{"d_mlp": 512, "vocab_size": 4096, "norm": "layernorm", "norm_place": "pre", "qk_norm": false, "tie_embeddings": true, "parallel_block": false, "init": "normal", "init_std_down": 0.00808, "lr": 0.000935, "beta1": 0.9, "weight_decay": 0.15, "decay_shape": "linear", "batch_tokens": 16384, "seq_len": 1024}
Each number is 128 + 32 x the weight over its row's rms, rounded and kept within 0 to 255. Layers, rows and columns count from 0. Numbers have three digits each. The size before them is the row's rms in percent of the matrix's.

# up: layer 11 MLP up, 512x128, rms 0.127, rows 196-375, columns 96-127
# down: layer 11 MLP down (transposed), 512x128, rms 0.116, rows 196-375, columns 96-127
up196 100:093122152133114154130132177118174107152166160146124140126121145121085067174098050124141099164122
down196 118:117154145133153213146132182185161100155137150090167132173179125110103105102162125123118157138125
up197 100:078208117110184133193107162132127077129108164128159080179174136095138179131128111145096127191140
down197 098:111072139121171110157105170061111145098127155160104194141132108070163099112132140078188089145092
up198 108:123130167162183064121069128136113199117139118133147150141122181183130162094129150109100106120077
down198 108:142175167161096136174120105097139165118168090129123139076147088099167136111147077181150098131119
up199 113:108136132127105091145090127104231193114102132124125155190067164084145132127116125134127078164179
down199 118:148128139161105138138100123131100101127131131129150151104148132146149099153103088116160120209100
up200 077:068184133141179160094183190109112111124140171128166170102123122148133142160135133124146168141118
down200 078:105136127190133097101146158145114128157109170088098198141123128060134109129188133178186093132112
up201 103:093146118098130129146149118133172178147129171145087155146164102128145095174122105106129097097136
down201 107:154111133157160110106099140087119117155136100129126089146077090138144176130190131100145170042156
up202 093:095076133134126098141083168116121146103136142177102128109130108117108175162168120144124155147139
down202 092:191188087157093107115163077128127141171123146071158120122135098092114106086126132105136156126140
up203 099:157173087147143115121123139118162159152082092135172136126142105082138111105177184121190094150099
down203 099:152151106068131079096142111147171143161095086111135141101108155177131177113156125134092111125126
up204 091:068090098127143167154104132157153137088168107149159066128145189137066147140115136182157120133109
down204 090:120078119151130134134110134086100087140056119102153125113078063124207122173125147092104182096087
up205 104:079094116151080169150136185161142126112117138102150152133184185091149095106084161098172155156165
down205 107:094189154165113120124134075098107144132163059144099172150124093158087088128083117136136117128119
up206 096:099127107101072164144106124108191126069171064191147166183129124158076145133081122141073190139162
down206 097:153158060159141075136155104118131112160154097072160120083121103188162140146114123094190113108104
up207 078:102159066145144138093125106115108144172136225093123090171130106107143158153114075111175127113179
down207 088:174148132115157122181090178112092100122153101158119119139124067112124158111116113097102204184184
up208 095:129133159114119101155160166077156200137172149127150149157122116076119182146110089170131186131180
down208 093:151143196146134107124099083189148136078104118128146116104106090149162185131142147112131163135165
up209 101:121130159101090094130096150105165090172180136138159105105161149121164119101120060157219127110113
down209 094:131116080094077144141107145126103143119122150185173145148130064139137123132144145215097117178138
up210 101:104108155154146101163101132122155152080175121116159152131160144168156140117166105120117056143178
down210 097:185179165132106056143128137073095120171123169113116140111140115106139179105145155072105128121125
up211 099:130082145129054151148069077103158097120118125078131199103111145144139117140098123141120104131170
down211 108:143142095107096096141137178115143156122166106148153132152129093138167142206073138071074088151132
up212 111:129110119128082189155205091109162091057139134096158120109064112134141072170072107128080114171158
down212 107:125117119135160084106063101151134133119135145141130147105158108127076166143096143120091125132149
up213 097:121172081106139148141147134074125156091098088119076081152139151171168103130146104133148153105097
down213 087:150104054128144117162126131060084127103104099166174115076133096122140099141095133163079126136150
up214 076:087102133081162135175147130172154106115115125150165178166112078185114139164074157142079109084095
down214 081:143143114160155097124148139060113170136146128110079065104113195079123115095149094111152110167167
up215 086:148093144180119115123178148156115119098115197126138135144095095186137080124131141168108146084092
down215 093:116156074096196103100136100124089183144095087144146117185092086132155162118102175172070145181098
up216 116:165112120119098128146174150165122187149131116118144171117084148153128144117101124114121084114150
down216 120:107176114153130082106162135159155123134140151188185156105070162108198146136153120128154133123146
up217 103:079119168098116140117154156181114163120136131077146140153077104136122169136099106144115149215111
down217 094:167157211127105103168130106111099192140114149149109152105129097134144096122106136135182132126124
up218 127:115105129169094171157071085138141107186160148078058127148097133178132151106051073125107125142147
down218 128:156116141183151121115108137077131060154121102140156103125082148101141170169096209098116106160113
up219 097:107119130083122116102131086087137154144148135131141183118134141081102117129144085065138142079128
down219 092:149190125109152112126147157121152120144125113113136084108073100141146169191117130120142107129108
up220 113:112094124148125145167082061046134155101123173086164137161153141178168114150167177099156107118140
down220 109:126128124120125077133095144195092110077150139128126118130076104127167147162135067121139166135139
up221 106:071112119099140115178083122096125198063122123137089191167134090148159114143135118126159149095168
down221 103:151079165139136110135137135103078071142091114122181157107191143119069095091089051104160141166141
up222 102:173159164203192131111152121175168123109135112150090090160110159163090075105088133130130159088118
down222 104:101124133192157114131089130116090119145045133118169154166073099180114057134141108151137151183186
up223 093:123165034116165108123170169114086140122154058130119135109164114103164157158119130143090097136140
down223 089:093061137172137099159153120181159113143109192117165055116164105079150143183164119086123175109113
up224 096:140074143113083192109155111107130158064144092071138180086086122154208072121067146132085161164167
down224 098:208124171128114146194118137126125095106117156104113098178111091129152197123149135093101107109120
up225 079:089118111098111130141130150137154121127128126185069083185126160087136105138094118165184118099189
down225 080:098083186134169147096102170173113150174139154120104116104086155080136176142168150139105059090101
up226 102:098179183084140135153121098075114120088170073152142114176146153147144073118057121097166146149100
down226 102:100127081077156127131109115129154112146126144146134183091069102064192116102109134131092133131100
up227 093:158115170054147147103159063089165173153118077127141126121178145166155179114111125070118185147117
down227 088:139122116161153144090107177133156160178131132122155165124174110090112185189094120149123109125158
up228 098:052107115087151167076057132180081133090144133098100135190181087111122103130104083093174088140113
down228 088:142142098074101148124137135174140136099123173187183091125068177124052085132162135188092138140112
up229 103:159151127135073113095156096112177169123155142171112162078137110155159119136143059134058125180188
down229 101:092098106130136146168136154156165158096080135087155155078125137094127077140139087137068151121114
up230 134:130101147153101163150137091122107190142100158120075106114084178135152152150124136146116152107173
down230 137:163117084103169147123112163152154121091151103164101081139084117167097104087130109097146196124127
up231 110:119113152130122177126154109128169144113175117130155150193113169150110073121152116130142116154092
down231 120:107111158165174151061139147114181133117102080075088134149133114126118125105107100081126110139071
up232 105:132129070080133110114084096159164174210137128095051158143074111171127123119123118104093132072155
down232 105:122137127121122156140155118144069061061130092133048160068157124118089099087092145169114105094124
up233 100:113143151134172149138135137192088157192128177109146109093058164114143131116179141182158110107156
down233 094:157129192109123097108155152068136097108104098110199133135052121152155163122115141109128142133136
up234 076:157125142145084172151123085084142087113102121201118148145183100112127108135075118154091129078115
down234 078:084131099128146151062174113186112156165157183105179130158109128083146151092130170136120100220100
up235 092:132131121089141150133155120131184176050153133062154104133168170102163103106154143122135090147194
down235 089:133106144137114105175048149103121099184124115126169108093105172156155142107097109101154060100074
up236 123:159109155129121129146129132151080145105106117133053167131078109184183128140160075119138145148192
down236 131:127117090124077161165105148130143073116127110135079088092115153143128147088107096169142120099129
up237 109:114083127164091153157124067089138173116089167107113187135092097100110153185092091130134055145123
down237 096:114161100149152119182072095144158122152099112075145116102186200146147105132188133168088117144165
up238 075:125107076138113150143117090129152136163115095076128100145079124148124132145156159141080104175082
down238 084:114117163147146145104127123177139165097152163080080157114142118163136132097148128077173122208172
up239 116:092124086152184157100109143077132181121125136149146106137136146107115153182157115140147096068147
down239 107:162088160149091082140160108079118095120156090148162183133130043122141139196160156098087131120108
up240 120:098135117112140092119144037134128197104185192170138087114170115136140145126134154138150121092144
down240 130:136131119116123131160133182104116101138062140157100176139143136106089117119143102179169094076128
up241 103:121100180121140152139109127105190177179116093129162145151138149122080114164106120158192125102122
down241 088:123063084138128111095116121158131132043111108189101090130159162159124137138083113144126141162125
up242 091:128171150190107125104096161080058208137165167072152159112110239139152123075089089106129145090177
down242 097:119125148172090108176163134142168113133161153126150137103133082107150141147126090142123190123122
up243 103:113082162130121176111165157138101098161100174147113177131123154083046088140084145115147097163113
down243 098:090106098092104057155116072097146127122117095126202140089062128137159161135159147147125085095206
up244 086:093166086088104181144153088099170077182134115096151156108070078092152130184059109177152170111147
down244 078:149139114152134069133078157147057231088145146161103126196146103169098136098151109084150115140144
up245 102:070088162073118135139147072179107146158095135099116161122130141135152147117055138115052086163091
down245 098:136091126139114159164129082087154095155136166083141173078147120113128074179145093112194101174135
up246 092:114087136149159104149096134052178129096113086161104119141125219152194070149067204186073125157110
down246 094:174149091129125129147090135125178116137107083103108130121147109156104122103114159108100136107121
up247 104:143208123102130150114124131142086194139156107165107114120124161097129139126094168158114130079113
down247 106:172091087126153164112173113147179132138134077170145131081139101121129155111120126119151092107130
up248 114:115182091101104139171141110129113170112154102078088170163096116082112185172115146156120126149176
down248 119:183147134179123135088177133149205136137152091153105090097091213186127183152104091165097074115137
up249 091:129108110161143118190053077127081110041053160189108111148111161127178141155093126100145111116150
down249 088:163140161155157111155162160101128120243061164083121198117084128061111088148132155133091099142084
up250 090:117091161113166160139110073139107101113146128123037160177154114134153096142178079133176141156106
down250 089:142146124126091137190167194102095109151200129184157144136090140144093137108112113138054131136137
up251 107:123116111175108214129104081101128118143126149160121150138088119127161156139109169094119104088103
down251 105:128147163214113146119129173124146173069095138058129096171077122132134149161113126125138106148141
up252 095:096191100121153159108108124098142151127127151159159112128136164101142082155165178136097168114106
down252 091:106107172080084149178092079120110075114155101124131161131127061154146156118146123188117104129132
up253 098:114098106085120191136140177115149139149106123124069162132144103123155178177137080131126101095104
down253 087:127125094163133135121148156060123195085122114146074112118082144148097106119028120151128134113089
up254 115:127123075097154116134141113084162167165109120172127062101178172156109136185136172067083071115124
down254 104:123117122157140139131089113095151121166083162149153170058121177088128155090102147141041125074141
up255 078:157091103104149104119125145092153120095114094114105164159137139134099084191184123164153145111115
down255 088:159084136156164111199168178116123144154142152116107145146136125086130196132158122080137106167114
up256 098:110151065124109177130126129082135107134087108165139105156147124108097071129167110103144057149164
down256 087:141172074118134102181116050089060116158111170106129167118144113152156131107095161119126136177124
up257 106:105151125114131154147098124088083131044174141149136102158142153104143081140094127141099117041121
down257 101:146193173097159169123071122119105181091142154105119077158147108135128182138113140120106073131156
up258 089:077170105152088118130087068121122144142126165076110116153180105105123117137078130102104106045142
down258 092:133060145135141126090133115097112129140079129151149128143141153186161117137143112121119177110133
up259 107:047133118149153160130066146152110172095131161150171156161107155172091074135176133116105072123118
down259 099:146120070097170068089164121129114101114110112151119194095176175158089110167070115077147128156096
up260 094:120158177157092110115106176133163120122167193137144143170131122144122089099137099119140110152159
down260 090:125151077134139118182111124078067118127119100141108084115125171129131129163149161155162185124128
up261 087:143146159105176147163088152191174117150106069159112088124163154130110084169098115155064118134073
down261 099:160131109118107150106074180138123070141100126092139122079148098172162125107111130138122063100069
up262 108:164104169156107159126091145160101120067187125148093195127066100180133118129117091155148093173168
down262 109:151120171151153119120098148145160031137133142102152109059105147111086142120098098149133140101108
up263 108:124143150177169139125150143040136176116111094086120164046112124155118150121176097131158082105163
down263 104:030108151119125114143105099170134097171131151169137132160127122050144113168146163187138155135146
up264 070:097134106137093096130135088090132088120094156181114074124152147115123090132176103146119156076139
down264 072:127157119130156154144133140174153187177205106085112205144115167144115159135143132058159132183124
up265 101:158091053091165211121125100127155161059123133127126125139163128124122139130056130148044168135095
down265 102:148138072154131132134175118209152099131146090154136129143067132101110163152138123173138093162159
up266 098:155123135158157142071112135131162111113086118175082146093132177174160085097084120161154147152116
down266 109:108088074170127105091201139170122117192200112144195111130105107101145147127094185134120115125107
up267 109:101084083178113150103067089138099173117159168097113111129125149196166151170102174112091108136066
down267 111:141095115128123107158169105134103155147135124155103142115186080103083128103159073123045170116110
up268 094:123146140081127118127150150146179216168101095139162173101210122152117196149138092098083163128129
down268 090:099166085168102126119180170129126080145133150144134108090053091089158152103191167183163130138079
up269 079:058126122134063168118097078153149103103110193154125080158114139180132165094094075056066139113175
down269 082:171101144125171151092119156124154129086145092139107167191092107136107148169176124115129075131098
up270 119:177148073186128175118114118049076174079132120209105105140131120143120162185140205127155130116088
down270 121:117109128138110168120144095148157082202092158123166139116173163118142142103155081185124134137155
up271 099:133168114148116094108100107134149153169104091140062153120075212167149116125065157115085152137144
down271 095:069133165114131142079174159149109139130085099126157155166111092171145153153198118095102184100167
up272 098:099157127091132127140100128089168178111126090150100096105130160108083195150125143117136068144176
down272 096:148145115096085109144107148173120129176180121141117119076150136140174154107131139157174132152138
up273 117:136076106146099102130086100104115136152156178079167177139094200130125158125082086127121124159137
down273 123:120123179091146140223128137190222144132151149069171176103158100168158113074145146158159125141069
up274 114:170119082122131157166175090088131196144138186116162136164090094146126082102154069111089099095162
down274 105:096175151158173098103110079070171153136113142184114141111103163166138132144078167067112202130155
up275 087:142142126169152116103111186115149152147122121107112116126097153120130182177144086160108121097112
down275 096:155157130117106138099086194132104129178108137121063095173086128142192156108147148158159116087201
up276 100:080141145083114124164141168119141130138176131143119138126187153112101136133139131045133119139129
down276 103:155118166098104166135092166107092143116113087165163122129151105148146113085177103153168164110176
up277 101:066141117177111231130100159162139107141107170171142178077124116159076115173107120162142079160127
down277 101:138135095101216088118144159107144213158161130117167155119109116145125139170163139112149132110149
up278 108:119143046126097178165114105126113143161149128150160177186137094127156133142092131061158133092095
down278 103:079120155125085122110164121083109104097177081126165127169087116115185131073112154155104154046146
up279 090:119149113090130203132098164131162159146159151085204120179144141111059127129092112107126123189150
down279 093:118090165102115116076131165087106130094134133181115158119200121148163128088106145175166157083111
up280 101:121156145094126156150170128104161147171149094101171094176181120191096055112100115173152156174140
down280 099:141160136118164133133132118133124166104151130069136196097161127151143127186050146165085138137096
up281 089:102119165127139163140137087119147084121083131145103086082150148181129101151150132155084134164147
down281 091:086113139159163169118112153101127090110086129136109151161107104085125102076160155106155155127144
up282 092:117144089082146140143137129140110219090107101093132144156140181106157188178156192142188063146150
down282 096:160120112131142178188117161137077042081118074086141102129165112088132120109123101126076166139121
up283 110:159209106071104174135163129124115177119142098152120103114168171078118117166087079139121124134161
down283 119:147091103124137122194147105109147132143101104121172150139110196144182133060132169129164133171087
up284 110:126123110205141123161110119097146187098158149149141152093162116139149093123106129157188123113164
down284 113:093121095136137157123100122097164171179136089096133112191092166107110103102128179071158140116096
up285 091:100105184140081112084119112091117140074167106115150146161074217160135126134152142135106103164086
down285 096:150133126154178148133091127109130147113100104096063176131061124108126101127119160095159170114156
up286 078:161111132114138105109109146086153136122164100183108125078124115122189121123076094148153169090137
down286 089:149090147146149172127121149162105157140122127111088156142152123144112134112167164082084040167122
up287 103:096157092135121179100126117159122115150115142126127158099195126164145077113076117135140077124155
down287 106:151118117119197097119169149085093120148096213135091112172168123194133138146116159097198143116068
up288 092:121095235112136154127050136119089201113148111119079158176114181166157143088106137138114097156150
down288 091:120182126095106080110053091105121090163150121153132081096085078140181149139157139105127113104124
up289 115:088174108123172165109083117065135209187195132106129133181143111120106114206128103137169149105128
down289 115:156132160132138134141102146100150082124141108117135191165137109192082118117122088087126139145112
up290 115:105156096099165116123120126118101172182145115126123114131179128125139143155129114049172113099205
down290 112:069071129151135095070116166133140165087104148166184127103127116101086116133150120155066119130130
up291 099:170171169113161105137130114179164121073138110115081113154070158165164116149116168114106198125087
down291 097:114153102135173169079128117092126102164131129151138117087162151113138108129175148099138134213159
up292 115:120116100167213069153051106097145097167166131120121155150140163092114077119118166123150124161131
down292 109:139119143148170095160082137133133169104124171110119107157113064193093184154119104148089120135172
up293 116:173100119055176129111145179122175158090127112124109165169179150099095160156117105135143109134182
down293 114:156142137135039166154111072138105111128101105148106070146189144099094122167111111117133153129152
up294 091:157153144154099084175110145104144143084165217147115095116121097220150159089088144150116193091105
down294 095:089175145120134152142131165133105168123118069130115154141119069164147145144163143079137174208113
up295 086:099126134147090112131111051138158125080107080075130070183173203132152090108158093103095158143169
down295 084:196092148133129071129111167195116111151156150168114100135122092153123129172206126156129118172103
up296 096:093160065122103118097110123146179103149152151164201085095113147152145155167148126187127165096133
down296 099:109101148089209103169092119150154155108149109138089124156135119133106157119197121111126108155119
up297 088:139149176172124166070205077164129120111109103086083135103106108133106144139094179135127140147150
down297 089:144106107073088103114101158104122099121106119142196177091127113131123107164188060154139106120132
up298 114:132096119141069140120159099100148140138125165162145157087084117154111160211100090142189114152122
down298 107:092145112103132116154113125089175154097067129099092049129114146090009083131119191113187126119090
up299 101:073093120136133117121087151085156175077131135139086153122157164103080128146104133121162117152142
down299 102:145145149132120129047085107184110109102086136117156075147124149135122130068091140118162162139134
up300 087:090103139094149143133099063144213102092110073139113104154105087157103127169144095156053174158196
down300 090:170178107107133033185136155133070150161183101142129117093168142196111123170144109141125129106114
up301 109:175083115130124152131108082131158143107169172129097152166127083143087131145154163173057110124125
down301 101:102154068152096103163111113042127132073146093086139127143189135152096142135111108173199125100082
up302 105:126149155142063124142091129102116182092199165125095131096122104120108127159120118121170094128127
down302 108:131130154120156132160111160154084080188090133081080111144170131104089167100118089112087130138100
up303 104:147138099155127127171093096125091146089146141121149125060168115152110121232091120169067103133091
down303 098:153122122110134123170061157170169154172159120106135087152118099109145152079102156132204146128134
up304 101:054097149103140128113090082100174139137163141126142118127124087111155103198079118152127142074177
down304 107:110132061152151140168082137128138104145116140161143130187162155103100151133161110105112135102125
up305 111:096124137119117150135133091150091112111134145148173128149043161121122144183169144058148113158134
down305 112:113180080141145141123122113110143113129208117092141090122148174131183166140134158099080114154123
up306 116:132127171201165175131088062156124151114107145187161118136099133157121140178124137132116149152146
down306 130:141151051153112129110166121148091072158140094073123158184112115127120161159110131140117136150134
up307 076:144088133066091137100090092125199071096143101054139114130133156157179117128124156169045117151119
down307 074:179135106122190115137119162143069127132166132145067132112139133137139168092144072104158066187180
up308 110:064121089078117112129115122129132175174130216117090134176132118133099154130138105096107114123147
down308 111:090109101096150105146146217148143104079129102129128133119099076147169117166123125185123146146145
up309 123:092129130155147123135076118105163121134128126149090199195198128129149150154123125132127165092142
down309 117:131143099101127157109062066133124120122127112146126090162095104126164121146138156134083159120178
up310 104:137102134168133128060172111122141121087144115122135103138106171167083116107109141140136109150137
down310 101:149114143156115150141150122218138074153118174144162085129103133135084121069141151152178084094167
up311 112:080138159091100109098085127104100218126175179095172125181067152100188151187098101104144127108103
down311 097:115122153078124126105168124113142134187174140152148162088198121073081129166091186190127091095138
up312 109:149135088069148191143088100055183095145158172116189115108151096172128108155130157139132127155103
down312 093:119186138196089161112144152109103077095147175132142091147141143062110143156096144130133120098149
up313 117:100122131134079096128043131129124144103147129162098178146154172136085087142046168128088082130137
down313 122:127131069144115127131095160150161087137051140121170139134107181162141184129157092158093184144125
up314 121:098145170096097192130172079125137154107118137121134085086185170163110137083131104085112074161181
down314 121:184167125134127138105173116099123105123135113194120177148116124122107140128121125120134085121135
up315 110:157137105067165124143145139141141118181135112117101133129073210119122117134128096176163136155064
down315 113:042154100167147095146145129067120145118107171154227120117149101080165136136144129117129111121148
up316 107:121168084138121121159094143135157109142185167097117142127133129175105199094142092158090077155114
down316 109:172189173160169126153143136124088173116150082136120091142090144099135144152127173074158112108174
up317 112:047103150150084138117150134145195150086134156131138138135152137143119096185168083162143131164185
down317 107:079162112131103135188140117131173158092104142111108102139142151130184134153092133098166102100155
up318 099:116130088123094164130177122168073144118085138112071141175218084166123087160147149140139174139190
down318 093:086147116122140106101201158119062108155107091176101118116144172140161132182130118183070124121054
up319 108:133060115151166122106125159141253095169085143152148084096116125100134146165148181110065167119118
down319 098:167142179138129090135125131119082142136098150137147080071124138111170180173126154152091133107106
up320 113:156090168136159135190085090137161113128124110145157174192074120123121124154112161138072053133179
down320 110:107150173087109193127128176138125091133113192068126087129195118102124141089162162116138190099120
up321 111:133094200151106123166125134166150098175126173131120096094073116148147096118125095099107075091090
down321 109:124138059099141118224179133153116119089138090138156141080086101123097135098150114149111138107059
up322 106:163124116132132100098118132113142121128130090150152109080125156157170130157137148075056082167184
down322 106:130146095119097132156111145056135136123126112120086089138144071110114142120094138116153167167119
up323 101:145137141119132169144065145124130105171170171109160211094116116121144174111144126119104080090165
down323 097:055149122114144142119131113093068160095075154157093118209146117177083093120101097126153173161152
up324 109:159148089130123206114090115158087156085179128110108117129136152128111100150102152130057139124124
down324 113:159074136150104134113165129096109108166141156174085129158075127158130157147089075075154154181094
up325 090:060159138161109113158088079080125140118160176089142135132095170137155111085112124017102132123149
down325 089:187124106133167140131118145146157146150184068087108107170108101141141182116099115149131143169116
up326 115:087080110180056141176112133059127184101119093218095178139116144130120164188135131100114143107112
down326 114:130120116136156135116152078148141126144071131140123134181151149142091092119106116138148159145069
up327 087:084074157180136119106154114094175107133136149143165145099148122089106138133114191092156118087097
down327 087:184148086088146107148098124109147128204139114160150127108134129175126097035140148140102103138066
up328 126:087086086095117139095116097148109145155156124082114148181194165173158164141064123118145114163132
down328 139:151143142060132112100146127188137124144095148082160117092153146216153095078122152165136166116087
up329 105:118150106064112088155130114102162156169137208141124108141168146117084092088174075136142032154089
down329 102:142113089183115162139065091152088103080113069144155089149138163139106136109090182122131111126182
up330 079:166094101152132119152118121044153065156105082122130132077221177164139066128145052100102139081174
down330 087:158099156134129135112116174158096164098141124124095136144126133149156160127157167094146123173128
up331 083:189120131127131130157117147086123163094145138134052115146130193138132114167125112115134129115072
down331 077:114087130101120125123082120127151158140103110091202122106073033143081047109079133164093115115180
up332 099:158145174142142137078137108144162131087089144090171181110074159165112153089162165175109111105179
down332 103:144096143124145056148110108099099154109160126117122107114095134196125154144115100085121139195067
up333 117:134126125151151101118080125109113137124143179087178162166128177099179145115126105081132133056151
down333 118:115190150200111110171094098110204179100106143164115082061168123061189105136133101149072155160119
up334 117:056081147162155114154173134160134146154128128156109128119131137160097101063084070144096123163110
down334 123:155136120191109098129161104112152114148156127101150082101104123146083150201115133128141129160114
up335 117:105119172159153126133076104175134165161141121113088161184127152128103133101173164145106118114181
down335 111:129180138124144137149143092169137109118104102129178072136125079132171146108090137131153110099154
up336 101:121091092153128184116168161145146151115133189170147130140131141127087053208121082130109120097130
down336 097:097177161081113082145097103120101150088159127180134153114098180181117106147184091144165043116129
up337 101:090123150138106159051074130078143123126171114084130161101089108124106137239067106136132112137097
down337 097:186116123119154140140056133090153131134133105129160118130169154088114169159193117153140090109099
up338 086:081090134132069116086160099152180160113133121127139092093058102100120087127117141134102173134077
down338 092:140157171142094082206134124120131117173119090158157103116144097092166123107141136134123116153104
up339 112:062159080106140172177068093132109117132131170167126101137117156106152094133085099141119059095129
down339 090:126124121130125110135094064113167094136065161138113146125141127128110136146082138147097144089182
up340 115:114058152110160211119144120141124147149129121137105146089175104125123116211042109140114179145102
down340 119:074087142152125082136139108126153093109123185134113199126161147118100120125192129198146115158084
up341 115:119103154132098131165086141149119167154180096142063148186099138127124138163165132112170159139123
down341 108:047119127162070142148134171108040078082177116155118088137135057169124170158123131153076168110150
up342 113:170173142105137138150063080117143147139138078104156087120086142162089157157171148102151069129177
down342 114:137143098103165089148078108141121078148058071081136112117131065123112149085136196143086098152111
up343 102:107163087108108117146128146130182177156144114161118061138187165132156160132171156055117161103168
down343 098:136109137121126094106074175123143130206159122170179119126152099103177122123131142123126126103063
up344 103:172034152131094113148084135087150140086115134062052168124146144134114164091052170133126123128117
down344 097:111116168157081149147074171117095101119109108083193125168117139109174156126109152122186148137141
up345 077:140157101101181094112158166117174080131093093149116166123160125099115169155109097222169164091089
down345 079:129136157167171141128123138130093193105154189112077111146130182151140121121143139035109119166139
up346 098:159165135141143129137069168179160093143165130152125110186128096152102092168137155119145145163142
down346 092:154102130101157113132077097071128164072121154118140091180101079116109105163109122099082144086109
up347 104:138115077189082081126096192126165168184088147153118097136195171146071167130126119099098088162168
down347 111:110176107144111116142147115134133131170162055083118107103098055121176108073130169128097108122169
up348 107:157142178184121152157156115144082122156127145217128096129135158139123135118129122083131122103174
down348 115:097135110141131117128147123088079111156179179100152088125068120134124164086204157120131113123181
up349 111:111153029134129196117129112112118062088125163127128119166141119122136096127121122134161149090153
down349 107:143144116094113135146072140125127138112106062132122071113134130145157101136137136103200171175139
up350 117:075158113135187169133122116129175155076155181163124101153083141156138108168119147144069156111164
down350 114:176158185155134137165144134103216052104169104124131154109178092158128134125120127108187129131095
up351 101:101103174147070142175137130130124125112131131106144156134140132123180181085148052139126158116086
down351 095:145044129141135075146074142097152190146145122159129132147078111069095104162100130155118138102140
up352 088:103130141072100136153153132175159097167140156097107165143107143179126080135074174153120135119144
down352 086:135157095099187145075111126130123168161113145137093134157161102146137126177183119117145136172155
up353 140:130173077111182235171133104080081124136127157112112127082173164139118136142088133131134096099080
down353 124:098162107142150151171120122073134150111133096079097140092172160166114141153095161106133117168139
up354 101:111163066121121095180188136136163172130116132082134127147081126123178163156095103114137104169154
down354 092:178101188092128137091098154086092090103085129180121105083128132182099123185185126162117138130086
up355 098:120160148138096147170097105101082121129177164131147141127150142183166068124130108079065122129133
down355 097:143109150086137165148159160110101132083059133083084122111142070117141181205139111173106094072109
up356 075:146063150158082132097146171104137159086149175211181092143104152192113105102150125109146075111105
down356 080:115139120186149124142100151140125181113126050121075154120129130150139086141133103099161173177140
up357 111:173126154133138119133115161124100190113159165101101105181176154149097096121097128092118064142132
down357 111:123169116118127094107106149088111105093083149140173107132128144157081212128133175098102093126140
up358 089:124120133103144127146145154055168195131082143152046141133129163153048062102146104179121122093147
down358 079:102103101111129112145112157117100167102082113137143135177098146172131142163073097102115157106097
up359 091:131111146092103174143073141127114139160176152112122147160101141118152099117039141120070083105124
down359 096:111119118159092131135103187134104127118070125165115134155014137078170175178107146128154078127127
up360 104:139167151115118211156133122104124111140126125069138157171157092050159132107113107109182113148145
down360 098:130130139096150085115161144145070104163146120147140222080142135169081124135099127118144092133105
up361 078:148172101083144067117169100150135147136144155074078141121135185139123146141103118171169122084120
down361 085:160097131118173172105124156183101179124172157101177142090124108148135168154149188102168128160163
up362 103:119122093141116132130180129129115109121100104166124152139146112154169119115108133111137100143087
down362 096:160118143138130127148177133117146140133126142131141143172092092109154166132138143121095061069113
up363 101:132114090130162153098135083183113137087118109110128099149130115127115149153096090129147105157134
down363 102:167089106117142053127116118174113152114101142172163084106118097124117177117134130181107163106121
up364 105:122109107173120175139118140167144149083105103134124179187118137118160127073145131133139086136199
down364 106:110131137167116138147130082160130100148132100138140086140153108138161210116125167159115126079066
up365 103:140077178187131106124142125123158173096189135145161167146072128110084107153157111176156127123129
down365 116:139094164115126078123135119075112131123139190101138134175139128144134129165115130146151147105116
up366 089:115113090138146191143159123087144143118130162107127129068109143127135127166133142098137152119117
down366 084:196137138127196088090086123147132187108113135109145111106075131111171112112167096158114156081168
up367 090:144129154117172128140149124103139162132131127207117127106125107144160192137154117142148121105092
down367 085:115148158070126108086084140093068170112113124165167138121139140079099255189147134156104104171156
up368 089:106058178180137151140164122142119096133062097118090109109147133150104100124106143167099114106125
down368 076:162139076116159151155085121071137169128103129101129141118115107151121135140079140063172096157116
up369 108:070102139161164137160103076080087154142109098119166146202145177150141076147153150132169155134167
down369 103:093100122116054171148100126146058090203105186146145159118123114065122149172146132193075127124110
up370 078:054145112127088116108121136197144098188106127172133131144120120148070140126064125134134119098125
down370 093:139106168133179121133128172166126156080184145124048166133129110109162111151186134128127085158191
up371 080:090091096131127199073120135139111158095101156147048180141133143133115124128161105104110147204156
down371 079:190119137120109142117112117110096133162047106120129147124077145161119189093128135088130117137145
up372 075:079133102135060068115121122110131100144144121135122109133121175164136099125135115090138164125183
down372 086:120132165092152166115166160197083140120175140147080082102129077066148196123128141090125097195123
up373 097:169083111140172115110121201077146137106097140137166139166171130106113147193103121114146146121092
down373 097:119077186141142137153146080145127136168119101169193105055105149132141098110075145138080177119135
up374 091:135168124148139137129123165096109131146121204174092135086129170113108109137117166124156151173103
down374 093:154085131140166104125167070159178159169173134093128160158110089121132125085124055135157145104150
up375 098:114070080121132180129072131147165098082093094143125117091178134146116118156087149131093101127157
down375 095:164121175097137142072191093133130142071163196143156093137157083176113131169070134093126145159111